Part of a small language model's weights.
Size: 10 layers, width 64, 2 heads of 32, vocabulary 8192, 1.09M parameters.
Training: a variant of SOAP for these matrices, 120M tokens, 3653 steps.
Each number is 128 + 32 x the weight over its row's rms, rounded and kept within 0 to 255. Layers, rows and columns count from 0. The size above them is the row's rms in percent of the matrix's.

# layer 4 MLP up, 256x64, rms 0.0969, rows 151-255, columns 0-63
size [ 79  91  93 100  72 109  90 111  95  96 101  84  96 101  88 117  87 106  80  98  89  80  98  92 103 102  96 116  81 112  94 116  89 133  86 109  90 104 111 110  93  84 108  87  94  84  83 120  97 125 127  93 108  85 112 104  87 127 108  92 126 121 109 119  92 104  87  94 120 105 107  97  83  96 104 138  97 102  98  99  86 106 105  87  95  89  66 103 100  90 101  80  95  91 117  84  82 116  92  92 122  99 103  99 102]
[[ 94  84  80 161 216 170 102 114  90 147  93  94  81  96 109  99  90  97 138 155 124 143 115 103  94 109 160 103 154  53 107 125  92 145 111 138 126  89 121 116 113 142 159 134 112  51 125 110  87 167  95 165 161 113 159 124  66  90 139 121 118 110 111 128]
 [166 100 161 154 148 132 114 105 189 150 129 158 127 124 143 135 126  91 148 105 152 127 102 188 174 104 140 105 124  62  91 153 160  79 207 111 165 110 155 171 143  88 146 168  65 156 112 162 108  84 137 141 115 117 108 100 122 163 107  68 161 139  69 115]
 [146  76 106 160 182  70 159  76 141  89  58 129  79 133 146 106 127 120 135 164 151  81 117 115 133 118  88 129 119 141 107 115 128 125 117 132  80 170 104 112 117 108  84 171 102  92 190 125  94 114  86  45 107 120 151 106 130  99  84  93 107 164 107  94]
 [ 67 136 147 128 155 120 117 137  57 154 105 139 102 133  61 103 125 150  80 111 119  93 114  42 144  96 117 132 165 110  59  99  68 158 111 131 156  79 110 122 122  93 125 108  94 148 128 101 127 108  82  80 130 103 129 112 126  81 145  88 104  67 115  97]
 [ 48 125  85  95 146 153 106  90 151 126 149  71 128 119 180 178  63 149 149  92  87 116  74 177 114 107 145 137 144 112 148 107  96 158 105  97 118 159 130 120 126  94 121  68 129  76 115 138 100  88  75 111 107 147 159 140 118  58 142  97 148 105 153 110]
 [139 147 123 134  40  99 184 124  87  94 107 103 107 105 120 119 118 123 150 129 162 138 128  96 139 112 114  47  85 126 154 176 135  96 160 178 145  88 120 158 132 122 115  84 149 142 104  97 105 115 100  88  70 168  78 176 134  52 141 134 100 136 168 113]
 [109 107 131 130 141 191 100  99 157 136 132 104 101 129 177 116 141 132 105 139 195 123 109 158  77  99 139 139  87  96 153 178  94 142 176 232 122 125 122 152 131 149 135 103  90 131 112 153 123  92  84  64 119 121 103 114  74 132 134 157 101 193 111 174]
 [ 92 112  62 132 125 118 151 102 108 150 105 127 159 120 129 139 139 145 116 101 118  81  89 164  85  90 113  69  90 143  59 204 127 121 105  91 131 151 132 122 106 102 161 121 124 190  66 129  63  81 121 111 130 172 138 144 147 119 144 123 168 201 103 146]
 [121 121 142 108 102  98 133 100 110  68 163  99 142  83  90  75 203  98 125 136 163 105  98 104 136 120  77 113  46 124 151 124 160  82 106 149 166 148 139 108 154 113 115 134 129 104 156 128  60 145 119 122  89 109 163 157  66 151 151 106  54 103 115 150]
 [133 124 135 155 136 114 172 117 143 160 130 115  59 121 162 104  86  49 103 122  78 209  83 115 130  94 149 125 150 157 158 143 114  83 145 177 168  95  93 150 161 115  71 152  70 129 122 151 138 103 168 104 136 176 159  96 151  94 155 120 122 168 103 107]
 [123 131 119 109 156 139  99  65 104 142 120 143 180  81 145 101  87 111 158 159 149 136 179  74 108 111 148 157  93  98 108 109 189 132 113 151 168 153  92 126 150 100 133 113  14 134 154 119  95 143 112 123 120 164 190 129  82 127 106 118  97  82 134  87]
 [148  73 118 161 122 139 139 100 136  85 146  97 183 143  91 143 151 119 152 196 171 109 127 144  90 102  92  88 125 123  95 182 104 104 159 135 156 169  85  80  98  88 159 104  62 209 126 166 101 171 104 151 136 116 143 141  92  93 135 153 117 118  93 137]
 [149  84 150 122 128  44  91 111  56 193 148 119 183 145 155 117 111 114 109  94 135  86 170 135 146 150 134 124 154 104  77 136 132 138 119 113 146  52 118 105 103  99 134 140  93 141  84 161 140 148 171 126 120  96 156 167 170 111 115 113  73  72 156  96]
 [100 146 159 149 128 112 101  97 121 187 103 113 110 158 115  91 110 148 179  81 105  92  68 149 180  68 115 144 207 126 165  51  81 141 118 120 173 122 119 124 126 143  94 125  70 125 144 122 133  81 123 102 118  77 102  90 140 121 162 116 129 132  94  83]
 [114 138 115 141 161 120 149 126 125 132 162 154 192 100 123 117 197 182 135 164 122 131 123 118 106 172  83 122 116  93 148 216 131 169  97 124 178  86 137  94 156 111 135 146 166 170  94 131 189 172 126 145 151 111 178 172 134 134 200  91 136 144 100 113]
 [179 155 122 125 115 113  50 189  99 142 110 170 130  96 117 114 115 136 108 152 166 110 146 114 111  76 181  97 150 114 209 173 188  96 148 158 139 127 193 153 142 136 122 129 112 142 102 129 153  97  84 166 132 127  92 155 187  88  87 104 148 104 109 119]
 [ 97 109  94  95  92 129 151  96 185 120 192 153 105 101 116 103  94 131 156 150  77 159 134 127  61  94  99  93 131 129 125 184 172 146 202 148 109 130  94  96 160 143  70  77  99 191 100  95 103 143 128 107 110 128 109 147  96 115 158  97  97 116 154 114]
 [ 92 137  88 122  84  98 153 160  78 177 131 112 109  80  77 158  85 135 103 150 126 108 136 202 111 106  58 139 123 136 103  92 106 100 100 120 109 172  95 126 129 148  88 105 113 130  95 219 155 136  84  71 146 140 165 150 113 166 115 108 116 147  97 117]
 [123  61 116 142 107 130 155  52 120  88 150 125 140 116 192 139 232 152 119 124 100 135  92 145 144 164 149  86  99 122 108 162 137 149 154 176 117 161 129 177  77  82 134 107 166 178 100 138 112 113  98 147  88 134 144 172 138 123 163 152 113  91 101 140]
 [132  67  73 132 124 140 127  74 170 173 144 161 155 136 113 150 156 124 143 160 176  72 160 103 117 175 132 143 136  75  75 161 118  89 121 141 104 172 153 136 122 122 130 156  72 156  68  77  94 131 137 139 146 154 121 122 150 125 110  63 148 169 190  98]
 [ 91 143 116 179 137 158 160 153 129 135 184  95  63 173 115  92 171 159 120 136 171 136 162 162 152 103 154 111  84 173 182 116 149 125 190 128 125 159  93 170 138 132 150 137 104 102 153 123 133 160  89 149 135 145 187 154 144 102 186 128  66  74 158 118]
 [ 81 180  70  96 104 179 157 111 173 145 198  82 103 132  48 125  81  84 119 112 101 110 124 132 132 141  53 112 162 113 162 109 121 120 138 125 120 118 115 138 173 146 127 158  89 117 130  69 167 167 133  92 138 111 161 133 112 130 187 150 110 165 135 118]
 [168 139 118 109 155 149  63 125 104 129  96 113 118  87 132  99 102 100  80 127  66 106 114 144  29  63  70 141 170 149 111 153 116 145  56 139 121 125 117 113 109  90  98 110 132 106 119 172 145 152 152  78 146 124 118 141  92 113  95 151 149 102  92  77]
 [141 112 145 118 130 140 167  88 119 101 129  51  73  91 179 120 143 123 113 182 101 144 114 134 104 154  46 114  91 122 140 133 144  81 128 181 125 184 144 146  90 119 128 158 110  76 173 143 112 138 134  77  69  85 132 172 153 169  90 145 112 148  92 139]
 [111 111  61 161 147 136  96 128 132  94  82  81 129  85 137 159 110  84  65 143 140  79  97 113 127  94 147  75  88 130 132 107 129 133 141 147 148 141 166 123  85  97 113 123 119  98 151 133 165  38 123  93  65 169 126 113 122  65 102  88 160  93 156 123]
 [137  84 125 199 116  59 131 109 161 186 108 220 127  85  92 140 172 165 132 139 152  93 127 106 129  90  99 100 150 150 114 149 154 141 151 110 141 135 191 117  97 107 115 123 111 114 123 190  90  93 128 141 128  80 137 116 139 122  71  89 114 119  84  84]
 [161 118  51 120  97 182 147  84 128  54 118 133 139  98 168 125 137 101 140  85 123  87  89 101 103 163 156  56 132 132  90 147 123 129 123 164 105 105 104 105 169  87 167  97 119 131 107  92  91 115  91 133  65 110 136 125 147  93  77 103 130  95  88  89]
 [109 140 143 166 138 145  74 103 180 150  81 143 176 165 146  74  82  88  96 176 184 119 155 111 156 125 132 183 136  76  96  87 110  93 117 128 122 125 109  82  85 192  90 174 124 143  86  84 114 106 144 167 118 129 136 163  89 142 144 120 109 151 111  91]
 [185 116  69 164 131 144  70 113  72  94 169 104  99 115  81 162 160 151  88 100 144  95 119 103 139 112 137 158 162 109 135  89  52 123 128 185 138 167 173 131 120 142 170  85 156 103 111 122 158 120  74  88  86  88 159 121 102 148 160  93 145 110 126 128]
 [166  66  74 134 134  92 156  70 106 144 113 143 209 116 137  78 115 170 131  68 148 133 117  67 110 161 138 127  95  88 136 117 126 187 138 145 127 106 137  86 160  85 151  94 165 130 158 150 118 120 118  99 167  85 119  95 149 110 153 192 137  86 113 115]
 [ 69 124 157  85  93 159 171 162  98 137  69  54 157 105  93 138 127 165 157 111 137  94 131 169 139  96  94  68  85  92 123 133 104 121 124 134  94 111 113 134  98 128  86 124 104 118 113 121 146 140  76  51 125  88 113 156 130  90 101 157  78 132  68 146]
 [123 126 139 140  79 126 156 113 105 112 103 123 107  95  99 126 119 152 124  90 121  64 146  36 138 133  76  80 165 129 136 126 103  69  91 109 116  77 107 120 115 102  58 125 130 133  70  99 159 141  79  65  90  87 118 118 149  96 130  97 124 139 102  72]
 [128 164 148 122 152  90  88  50 100  83 153 157  63 101 129 107 136 107 145 131  73 155 124  78 100 134 152 132  90  97 118 163 169 160  98  97 113  98 142 127 110 103 105 118 120 105 151 151  89 105 125  55 138 100 191 158 154  84 173 100  73 112 128  91]
 [138 106 111  94 155  96  63 107 130 154  99  94 164 169 148 103 132 148 112 186 104  88  93 117 123  87  81 123 142 103 151 166 104  85  87  94 119  94 155 176 107  55 114 141 180 160  96 153 124 135 183  84  95 149 133 124 144 165 131 150  51 134 128 106]
 [169 105 112 135  85  91 142 157  88 158  99 124  68 199 143 103 114 155 129 100 119 104 111  78 123 132  73 151 129 131 182 115 104 128 115 103 179  89 114 123  67 110 177  81 127 163 126 183 101 124  77  62 126 145 155 135 157 110 123 141 170 165  82 128]
 [132 149 104  87 130 122  92 136 196 144  87 117 171 106  74  71 123 127 108 153 197 110 150 196 108 122  98 108 137 121 125 112 126 106  49  80 147 109 167  53 174 146 128 115 146 127 165 123 137 148 148 113 161 111 200 159 130 129 121 114 113 119  94  91]
 [167 180 118 142 177 157 134 119 101 160  97 190 121  61 106 106 147 155 115 135 127 111 123  75 134 105 132 129 106 112 151  65 151 114 122 152 107 165 144 186 119 150 141 125 128 164  88  83 136 169  99 112 121 121  93 112 150  48 171  47 120 165 101 157]
 [189  86 107 216  98 127 149  79  84  92 178 145 127  54 119 115 156  87 126  74 113  84 132 107 116 148 199 108 107  99  78 140 131 145 126 122 137 145 172 154 150 105  91 106 118 135  88 110 124 159  98 151 117 133 145 166 115 110 122 114 107 153 165 181]
 [195 136 145 130 122 127 103 163  85 149  62 132 107 122 143 139 103 155  70 141 130 124  78 120 121 128 127 168  74 117 178 116 111 122  92 113 165 103 115 102 134  88 134  97  90 163 160 170  83  78  74  83 103  62 149  99 121 107 132 138  80  81  88  91]
 [158 154 125 127 123  85 168  91 114 102 139 118 141  94 146 138  99 107 144 110 116 129 158  87 125 123 149 130 165 111 224 154 121 204  90 153 170 159 110 132 135  76  70 113  66 115 114 148 144  96 113 132 119 133 158 153 177  98 111 104 194 177 185 146]
 [113 144  47  83 141 134 162 111  67 155  99 105 142  90  83 115  91 144 158 154 147 133 129  94 129 129  93 184  88  74  86  98 141 127 138  97 126 163 114  95 134 141 161 182 129 127 143 115 138 181 167 158 169 166 212 134 160 125 141 156 160 171 130 135]
 [165  98  91 149 141 136 123 101 159 178 155 168 154 148 114  98 142  85 144 185 145  65 144 168 133 109 112 140 131 139 101 173 115  91 151 158  90 112 103 106 185 138 157 123  78 238 112 112 130 130 144 121 138 118 192  99 184 119 147  97 102  96 137 146]
 [125 121 117 100 138  79 137 108 130  52 142 139  96 165 154 125  87 116 127 121  74 117 101 131 126 152 131 148 123 128 184 158 105 146 180 152 154 141 146 101 139 174  79 116 105  83 189 199 112  74 113  87 130  45 116 111 107 107  84 166 144 145 119  80]
 [130 163 144 127  75 143 127 123  84 142 178  68 130 127 127  84 107 138 118 122 115 139 176 163  64 125 117 123 142  78 105  64 139 104 175 162  78 112 141 171 200 147 110 109 140  75 158 139 159  92 120  98 170 172 137 182 149 170 150 122 161 121 160 101]
 [ 82  55 144  82  57 102 147 106 118 171 136 162  92  80 106 104 106  84 118 101 144 126 130 160 137 123 146 151 132 162 176 107  95  96 129 122 131 136  93 107  79 128  76 100  91 132  64 102  73 120  61 165 134 108 100 137  94 103 112  93 163 155 110 137]
 [163 142 156 116 120 171 144  81 125 167  91  96 144 118 104 114 126 148 126 164 165 107 179 164 154 107  93 137 101 132 136  80 148  91 109 112 123 158 173 117 108  81  94 109  36 157  76 115 174 205 102 108 144 162 143 127 154 101 160 147 145 201 122 127]
 [141 112  37 102 142 149 139  87 155 144 150 133 149  97 136 158 117 109 103  93 138 117 118  99  99 119  64 131  88 189 157 103 104 151 158 127 131 147 122 119 120 118 129 140 148 163 158 124 149 225 119  92  87 155 165 173 139  94 115  85  94 181 114 197]
 [ 76  64 118  75 152 128  93 112 113 202 129 105 169 116 124 105 149 124 140 163 165 116 183 101 145 126  54 114 152  99 101 123  94 132 153 151  81 142 172 100 125 189 168 168 112 123 147 157 173 146 137 112 109 103 186 146 163 174  72 112 124 121 121 121]
 [158 134  93 114  95 112 107  91  90 128  96 127 162  91  88  90  92  79 133 133 195 145 179 101  82 109 152 183 117 185 130 146  97  85 166  88 123  90 158 120 114 100 118 119 174 162 118 148 135 180 162 149  91 158 158 139 104 126 130 112  44  93 121 109]
 [ 96  53  66 154  44  97 160 151 115 129  89 143 136 203 103 126 127 124  84 146 118 123 110 171  81 139 117 109 126 115 158 131 132 127 157 152 113 182 147 181  92 114 168 128 137 120 107 144  99 130 116 146  80 122 102 163 165 160 138  68 175 134 138  79]
 [146 106 125 125  81 123  87 138  75 126  57 111 115 107  74  99  97 138  62 104 100  48  96  98  97 115 122 128 106 102 127 124  60 133 122  97 136 151  93 137 112  94  92  83 111 104 174 108  91 104 145  69 117 104 122 137 144 108  78  79 110  82 100 124]
 [132  83  71 137  90 111 160 124 116 101 166 116 172 105 120 104 177  86 125 136 165  94 147 128  87  72 144 120  57  88 145 140  96 137 138  58 186 123 131 167 119 137 131 154 153 124 148 132 110  94 196  76 115 125 173 167 135 123 157 125 123 162 174 181]
 [ 97  99 187 238 109  77  96 146  32 130 113 123 132  78 136 121 160 137 122 104 136 155 106 146 107 116 161 106  97 131  90 136 109 102 148  58 161 171 145 138  89 113 113 123 148 121 103 159 107  77 115 130 117 128 146 155 151 123 142  92  89 169 120 107]
 [132 130 112  89 131 142 179 134 203  98  90 124  92 112  50  95 121 115 114 152  99 129 105 116 103 134 108 101  88  82 111 154 149 111 115 146 139 124 139 128 182  88 127  94  82 156  91  84 177 106 122  97 171 102 174 128 159 151 206  94 118 155 137  68]
 [180 134 120  58 112  89 143  19 124 152 174 132 111 150 102  91  66 101 120 139 154 105  98 116 186 122 127 127  98 138 159 141 101 109 154 156 123 125 182 108 109  82 117 129 119 105  94 156 144 178 168 162 137 132 171 164 123 108 120  71  90  97 123 130]
 [139 139 130 118  81 107  98 108  68 157  73 125 117 143  91 123 146 173 105  87 127  83 107 106 121 118  69 153  73 104 132 158  98 127 125 128 142 116 132 168  76  68  70 112  91 180 154  83 128 168 134 107  79 158 164 136 209 125  80 107 136 136 111 122]
 [160  66  99 110 131 125 125 117  78  94  80 152  92  75  79  69 109 132 132 162 175 159 138  66 133 148  87 192 155 123  80 127 111 136 103 124 162 127 143  92  68  85 143 154 163 106  96  92 128 127  85 120 107 153 143 138 135 160 107  92 117 148  65 142]
 [118 155 139 117  96 156 138 120 122 139 120  93 127 157 133 125 138 123  67 162 133 127 130 180 156 113 109 124 156 126 104 217  81 134 179 124 183 124 182 103  99 140 152  97 131  86 125 150 163  87  89 115  48 135 174 122 148  90 140 177  73  60 110 129]
 [201 103  98  85 102  78 182 127 158 130 134  93 132  88 148 115 113 173 128 122 137 142 113 135 125  56  84 119  96 126 138 125 108 113 126  65 200 138 121 114 193 138 117 116 143 112 152 142 107  99 173 149 158 136 148 145  56 201 106 129  81 149 121 122]
 [100  60 130 128 119 123 205  63 111 121 118 140 120  95 136 129  54 149 144 120  88 127  82  70 122 152 105 169 113 105 137 110  89 124  97 127 134 105 141  77 112 138 145 120  95 110  78  39  95 165  96 114 128 126 106 138 130 140 153 149 116 130  48 106]
 [155 139  46 120 146  91 158 127 111 117 133 140 127 119 144  93 136 145 128 115 127 129 105  97 165  86 135  99  98 101 142  68 130 122 171  80  67 118 134 112 136  79  99 127 115 102  96 107 160  59  95 130 177 171 158 117 139 127 135 155  35 158  65  96]
 [ 50  76 144 106 181 128 181 107  87 147 114  99 134 145 147 127 121  83  30 119  85 110 104  64 137 131  95 132 110 112 114 159 101 116 155 175 121 127 139  94  83 110 166 130  87 100  80 154 157 139  82  98 152 132 146 154 159 139 158 154 104  98 102 122]
 [185  78  80 145  65 137 132  49  87 115 101 124 140 105 132  70  83 134 139 120 173 138  93 125 130  66 175 121 157 139 124 175  98 138 133 144 155 123 125 160 181  91  66 122  82 102 121 135 105 155 153 140 158 186 128 158 142 128 113 120 100 152  89 154]
 [ 82 101  89 139  84 145 105 138  65 200 151  91 122 151 123 130 101 126 145 179 136 129  87 148  55 117 141 110 194  72 169  84 107 102 117 169 133 116 164 132  76  99 183  84 165 153  96  96 177 157  93 117 140 145 123 160 136 123 136 122 122 146 112 132]
 [ 53  88 152 186 122 152  86 172 125 113 138 151 212 138 147 112 169  94 123 117 123 119 151 127 122  46 113  98 215 119 124  81 138 120 158 121 124 117 139 161 128 168 173 119 163 122 136 163 136 132 148 147 143  83  92 132 106 147 112 122  93 159 187 143]
 [ 96 148  95 190 132 132 132 126 161 192 114 144 157  90 155 148 100 102 197 154 155 135  86 148  82 130 152 151 169  67 126 178 137 127  87 157 150  42 165  95  95 140 136 105 118 175  83 106 148  99 101 149 123 127 126 163 152 136 102 156 157 141 175 104]
 [121 110 140 105 153 129 144  89  80  99  97  43  98 125 137 134 104 107 119  95  89 167  89  94 169 121 142  92 128 124  97 106  99 171 123  92 140 154  85 101 123 133  66 139  49  77  95 136 102 132 139  99 154 111  86 128 185 173 137  99 104 100 113  68]
 [ 88 155 113 111 134 117  78  72 119 158 177 138 118 106 139  57 191  78 150  82 156 193  93 134 170  95 100 154 118 101 139 150  68 196  63 122 123 116 132 172 136  99  91 131 142 134 133 119 134 104 121 131 120 165 141 163 131 116 130  67 126 140  95  95]
 [144  52 101 158 117 100 153 107 204 139 141  67 120 147 152 142 155  92 115 151 130 187 184  85 130 110 150 131  97 104 161 136 143 116 153 148 121 169  97 141 140  82 122 108 136 128 118 167  70 140  56 151 102 119 123 135 169 148  61 157 149 168 128  82]
 [142 108 111 101 136 128 126 127  89  85 138  89  97 130 145 122 187  83  88 194  38 121 110 129  77  92 125  94 107 100 121 130 110 116 201 124 175 125 132 138  66 102 183  79 138 120 121 132 117 142  87 138 117 137  73 117 130  77 169 114 154 104 164 105]
 [150  64 105 119 106  87 166  63  95 129  87 154 133 143 176 132  81 189 139 175 190 146  76  97  90 121 190 125 138 120 148 110 130  81 184 119 161 149 121 146 135 115 177  90 118 133 142 188 149 109 124 118 155 175 125 150 112 138 110  90  82 142 136 143]
 [ 72 143  91 125 114 150 131 136  87 133 136 119 105 158 130 111 130 133  89  90 116  89 113 132 159 107  18  90 142  82 107 132 101 123  84 121  96 121 147 161  99 149  91 124 109 116  97  63 196 111 128 110 171 171 106 149 121 117 119 130 111 150  40  87]
 [ 90  70 128  77 123 145 113 158  97  92 111 170 162 137 121 138 152 152 132 146 112  68 156  82 147 120  90 114 115 129 122 136 140 110 200 114  96  91 130 168 100  88 103 164  90 179  98  86 114 148 112 169  61 102 148 137 129  86 120  90  85  99  58 146]
 [107 181  57 168 117  90  58 149 128 127 162 133 118 152 141  84 169 177 109 133 187 151  87 155 110 120 106 131 140 124 136  85 126 158 135 119 145 177 130 108 128  84  64 113  72  95 189 116 129 175 109 101 124 134 160 142 191 131 102  84 108 158 119 142]
 [129 101  89 104 144 144 140 111 150 107 153 142 147 134  73 101  87 160 131 118 123  93  83 111 123  97 155 185  90  98 128  81 134 182  89  78 170 138 129 158 137  98 160  84 128 139 127 223 150  98 126  73 176  97 153  99 171 112 191 101 115 138 100 113]
 [109 217 123  95  98 125 125 154 105 100 115 155 182  81  95 106 113 160 120 148 107 113 110 110 117 120  71 116  82 149 114 104 130  51 138 128  69  97 142 131 133 125  81 107 124 153 113 111 138 140 117 150 124  92 167 156 158 124 147  85  32 111 118  65]
 [115  68  74 107 102  88  85 128 126 108 152  95 103 122  65  75 131 102 203  69 120 114  81 122  81 137 131 106 114 139 144 120 122  89 131 169 110 148 142 107 129 107 187  73 122 110 145 198  59 126  98 102 135 129 171 130 129  88 113 111 160 154 135 136]
 [130 143 158 123  94  86 142 116 143 114  58 159 167  87  78 118 161 117 145 136 109 133 143 140 175  84 169 131 134 137 139 115 185 130 114  92 192  99 185  84 111 114 139  78 112 163  60 183 130  90 108 142 107 168 139  82 159 118 143  86 182 118 150 105]
 [ 94 143 126 201 128 151 120  88 156 155  84  69 156 144 116  91 135 103 126 145 101 146  91 126 117  72 117 116 175  83 130 139 160 146  43 140  92 110 149 113 171  99 160 130 137 161 116  70 158 169 103  90 119  83 123 208 147 145 142 121 147 149  89 119]
 [129 162 148 115 218 132  87 104 120 124 116  72  80  61 125 125  86 100 101 166 155 187 165 123 117 149 160 148 157  95  94  95  66 146 122 180  78 141 141 115  68 150 129  82 119 154 120 120 131 147  94 115 100 156 117 183 147 114 138 140 167 123 143 151]
 [117 168 108 182 123 123 174  97 158 196 105 152  94 161 143 134 143 154 153 131 159 116  95 123 111 153 144  56 126 172 177  96 171 142 113 133 119 123 168 184 113 131 136 112 139 166  85 144 137 146 159 178 158  94 134 137 170  61 185 112 195 162 123 129]
 [ 99 107 175 131 118 158 140 107 222 188  94 112 144 123 173  31 122 108  81  90 105 165 160 130 164 123 116 123 129 163  98 143 154 103 126 141 149 121 139  86  96 125 120  89  91 147 127 126  88 112  94  92  91 105 142 143  98  95 120  61 173 118 152 134]
 [137 137 121 137 125 145 126 166 138  88 179 149 132 102 137  87 145 126 168 172 138 136 105 138 133 125 150  87 138 119 143 139 177 131 178  88 153 120 105 112 190 103 152 118 140 138 134 166  94  58 123 136 202 102 129 109  99  60 209 136 151 204 136  75]
 [164 157  88  75 139 121 105  98 179  94  75 105  69 137 145 121 102  72 119 147 102 145  86 117 135 146  78  63 154 116 116 140 139 145 137 146 125 140  80  99 120 150  95 109 158 161 107 116 184 147 127 107 105 127  76 137 135 133 138 101  52 109 120  39]
 [130  95 125  87  84 134 172 140 141  92 131  95  75 181 147 142 145  88 137 110 103 114  75 180  87 110 103 139  70 103 187 116 168  97 178 131 147 150 118 139 118 144  87 111 121 101 154 109 121  73 113 104  47  70  88  98 142 111  83  97 125 149 124 109]
 [155 115 145  93  99 113  63 130  62 173  68 161 109 117 155 123 138  95 118  94 127 152  79 114 107  49 123 132 129 146 123 147 132 168 177 125 161 113 119  99 125  76  71 133 117 103 129  99 142 114 133  81  76 143 119 153 170 181 105 112 154 207 117 114]
 [159 143 102 129 113 148 139 172 139 139 170  61 130  95  68 108  95  86 103 112 154 188 145 106  52 148  89 142 136  97 140 146  62  94 152 142 140 109 134 115 102  84 175 110 163 137 178 128  96 150  98 107 132 126 122 108 164 151 116  40 114  97 102 150]
 [112 108  33  83 108 116 110 133  53 151 120 121 142 100 129 125 124 141 134  66 127 110 151 157 101 130  99 174 121  87 100 192  84 103 163 109 157 158 114 123  60 178 101  89 100 126 103 139  96 136 125 117 165  94 149  93 153 157 165 149 158 136 148 179]
 [132  87  89 140 165  64 109  94 138 151 112  77 134 114  98  79  73 154 150 147  94 106 125  96 154  52 124 153 163 116 160  84 108 145 146 219  92 139 127 196 125 128 164 161 114 100 132  92 109 137 128 132  93 116 128 110  95 147 159  99 110 115  69 134]
 [107  83  88 114 145 102 101 160 144 144 145 124 104 129 108 105  77  76 190 190 161  74  72 133  63 113 120 197  77 117 118 112 126 112 134 130 138 175 141 149  81 118  92 200  74 155 136 172 138 143 119 145 134 135 157 133 111 110 123 139 102 154 117 176]
 [119 113  78 150 171 138 107  91 171 109 165  83 100 197 132  96 101 129 121 125 105  63  83 106 169 135 125 107 144  96 133 113 116 137  67  89 160 172 177 128 106 114 119 122  72 128  94 155  74 140 135  88 102 124 141 130  58 108 157 107  72 116  80 109]
 [108  84 115 170 172  94 123  98 128 112 131 135 190 178 101 112 146 126 157 202 117 122 127 121 177  98 116 148 189 127 134 108  90 184 133 109  92 149 126 108 135 110 172 117 141 113  83 122 144 118 115 215 160 107 160 167  65 102 139 121 113 136  76  76]
 [191  92 123 105 141 119 113 102 119 149 176 122 160 109 191  88  95 100 131  77 112 139 112 149 114 140 117 155 169 152  78 139  93 103 129 103 117  95 135 190 109  50 126 124 131 220 138 118 122  92 129 108  85 192  78 152 115 105 131  94 138 162 102 125]
 [126 159 122 167 155  75 199 153 100  82  65 108  97 163 165 109 147  90 131 112 143 194 121 136 159 102  87 151 110 140 128 113 157  93 161 164 145 150 119 110  96 122 118 168 165 169 121  70  90 101 142 163 102 184 138 136 135 160 178 143 149 191 107 132]
 [177 143 138 132 143 152 170  99 160 133 152  92 164 118 134 141 163  84  87 154 138 129 137 118 146 128 120 101 137 103  71 145 182 165 127 116 151 166 138 120 171 142 126 135 172 141 163 188 174 198 133 136 121 138 151 216 142 146 115  46 111 172 156  79]
 [157 133  93  80  80  86 152 143 121 121 139  75  98 137 129 127 137  92  39  78  96 148 134 113 170 103 175 121 114 154 198 120 132 127 143 110 122 190  86 146 106 113  96  85 176  68 126 124 118 106 133 110  99 123 150 101 192 159 148  91  87 123 109 109]
 [131 108 139 115  70 100  64 104  33 117 172 141 142 127 105 108 172 160 181  92 126  99 129 100  90  74 159 134 105 128 147  83  79 170 105 132 134 177 129 133 152 146 113 109 138 111  93  92 143 122  92 168 170 112 118 151 148 187 106 144 172 128  84 156]
 [100 145 127 118  92 116  93 160  80 111 104 130 114 150 120 140 125 152 144  83 167 125 136  77 162  94  66 149 159  59 147  47 105  56 111 114 105 115 126 161 104 148 117 119  74 108  91  77 153  70  90 100  84 132 128 125 139 141 102  84 104 161 156 112]
 [117 118 168 133 127 150 210 195 128 105  97 134 116 129  97  79 124 137 133 178 162 150 100 134 101  90 142 142 102 172  88  92 156 110 114 105 100 113 103 177 104 113 125 142 153 128 163 125  93 172 113 100  85 206 128 165 120  74 153 108 103 161  57  97]
 [ 83 151 110 123 196 133 132 128 168 170  97 135 125 162 167 125 161 140 114 101 116  86 122 136  98 108  86 132 121  47 105  72 126 123 121 104 136 160  97 106 183 139 145 191  42 147  77 126 143 125  74 143 167  86 110 115 115 161 129 121 111 109  71 109]
 [ 77  80  88 160  72 146 103 107 134 137 165 188 192 131  99 127 127 113 191  75 155  75 110 115 156 141 103 147 113 111 147 111 117 122 140 119 145 135 132 140 188 123 119 131  88 129  46 155 124  80  80 163 110  77  86 148 134  90 114  97  88 139 134 141]
 [106 126 155 171 174 167  79 159 128 164 129  70 143 136 129  95 148 166 109 112 204 111  99 158 148 153 117  75 112  93 118 146 144 113 169 117 159 131 169 101 120 109 143 125 108 167  95 149  62  87 142 112  82 177 108 129 180 100 151 146 154 121  43 133]
 [102 111 141 126 136 130  62 120 149 159  74  38  67 110 156  99 102 109  48 110 122 158 123 110 126  92 152 137 123 120 114 104  87  87 154 115  77  96 118  77  82 141 104 107 100 101 142 161 106  97  89 104 139 100 138 101  95 126  68 135 109 108 121  76]
 [129  75 143 105 121 121 121  95  83  77  90  75 156 110 102 113 174  95 128 128  78 122 153  70 100 126 120  84 129  55  92  57 109 114 101 103 126 104 161 128  95 131 130 103 159  73 124 110 127 107 154 173  85  61 156 109 129 127 136 155  83 101  91 153]
 [155  46 179 169 130 127 165  95 175 106 162 122 154 129 124  89 137  83 125  59 161  59 126 113 124 153 116 106 109 114 162 138 100 169 109 107 188 139 142 114 119  93 167 130 147 117 148 138 105  77 115  93 114 141 136 156  72  70 113  73 112 162 103 112]]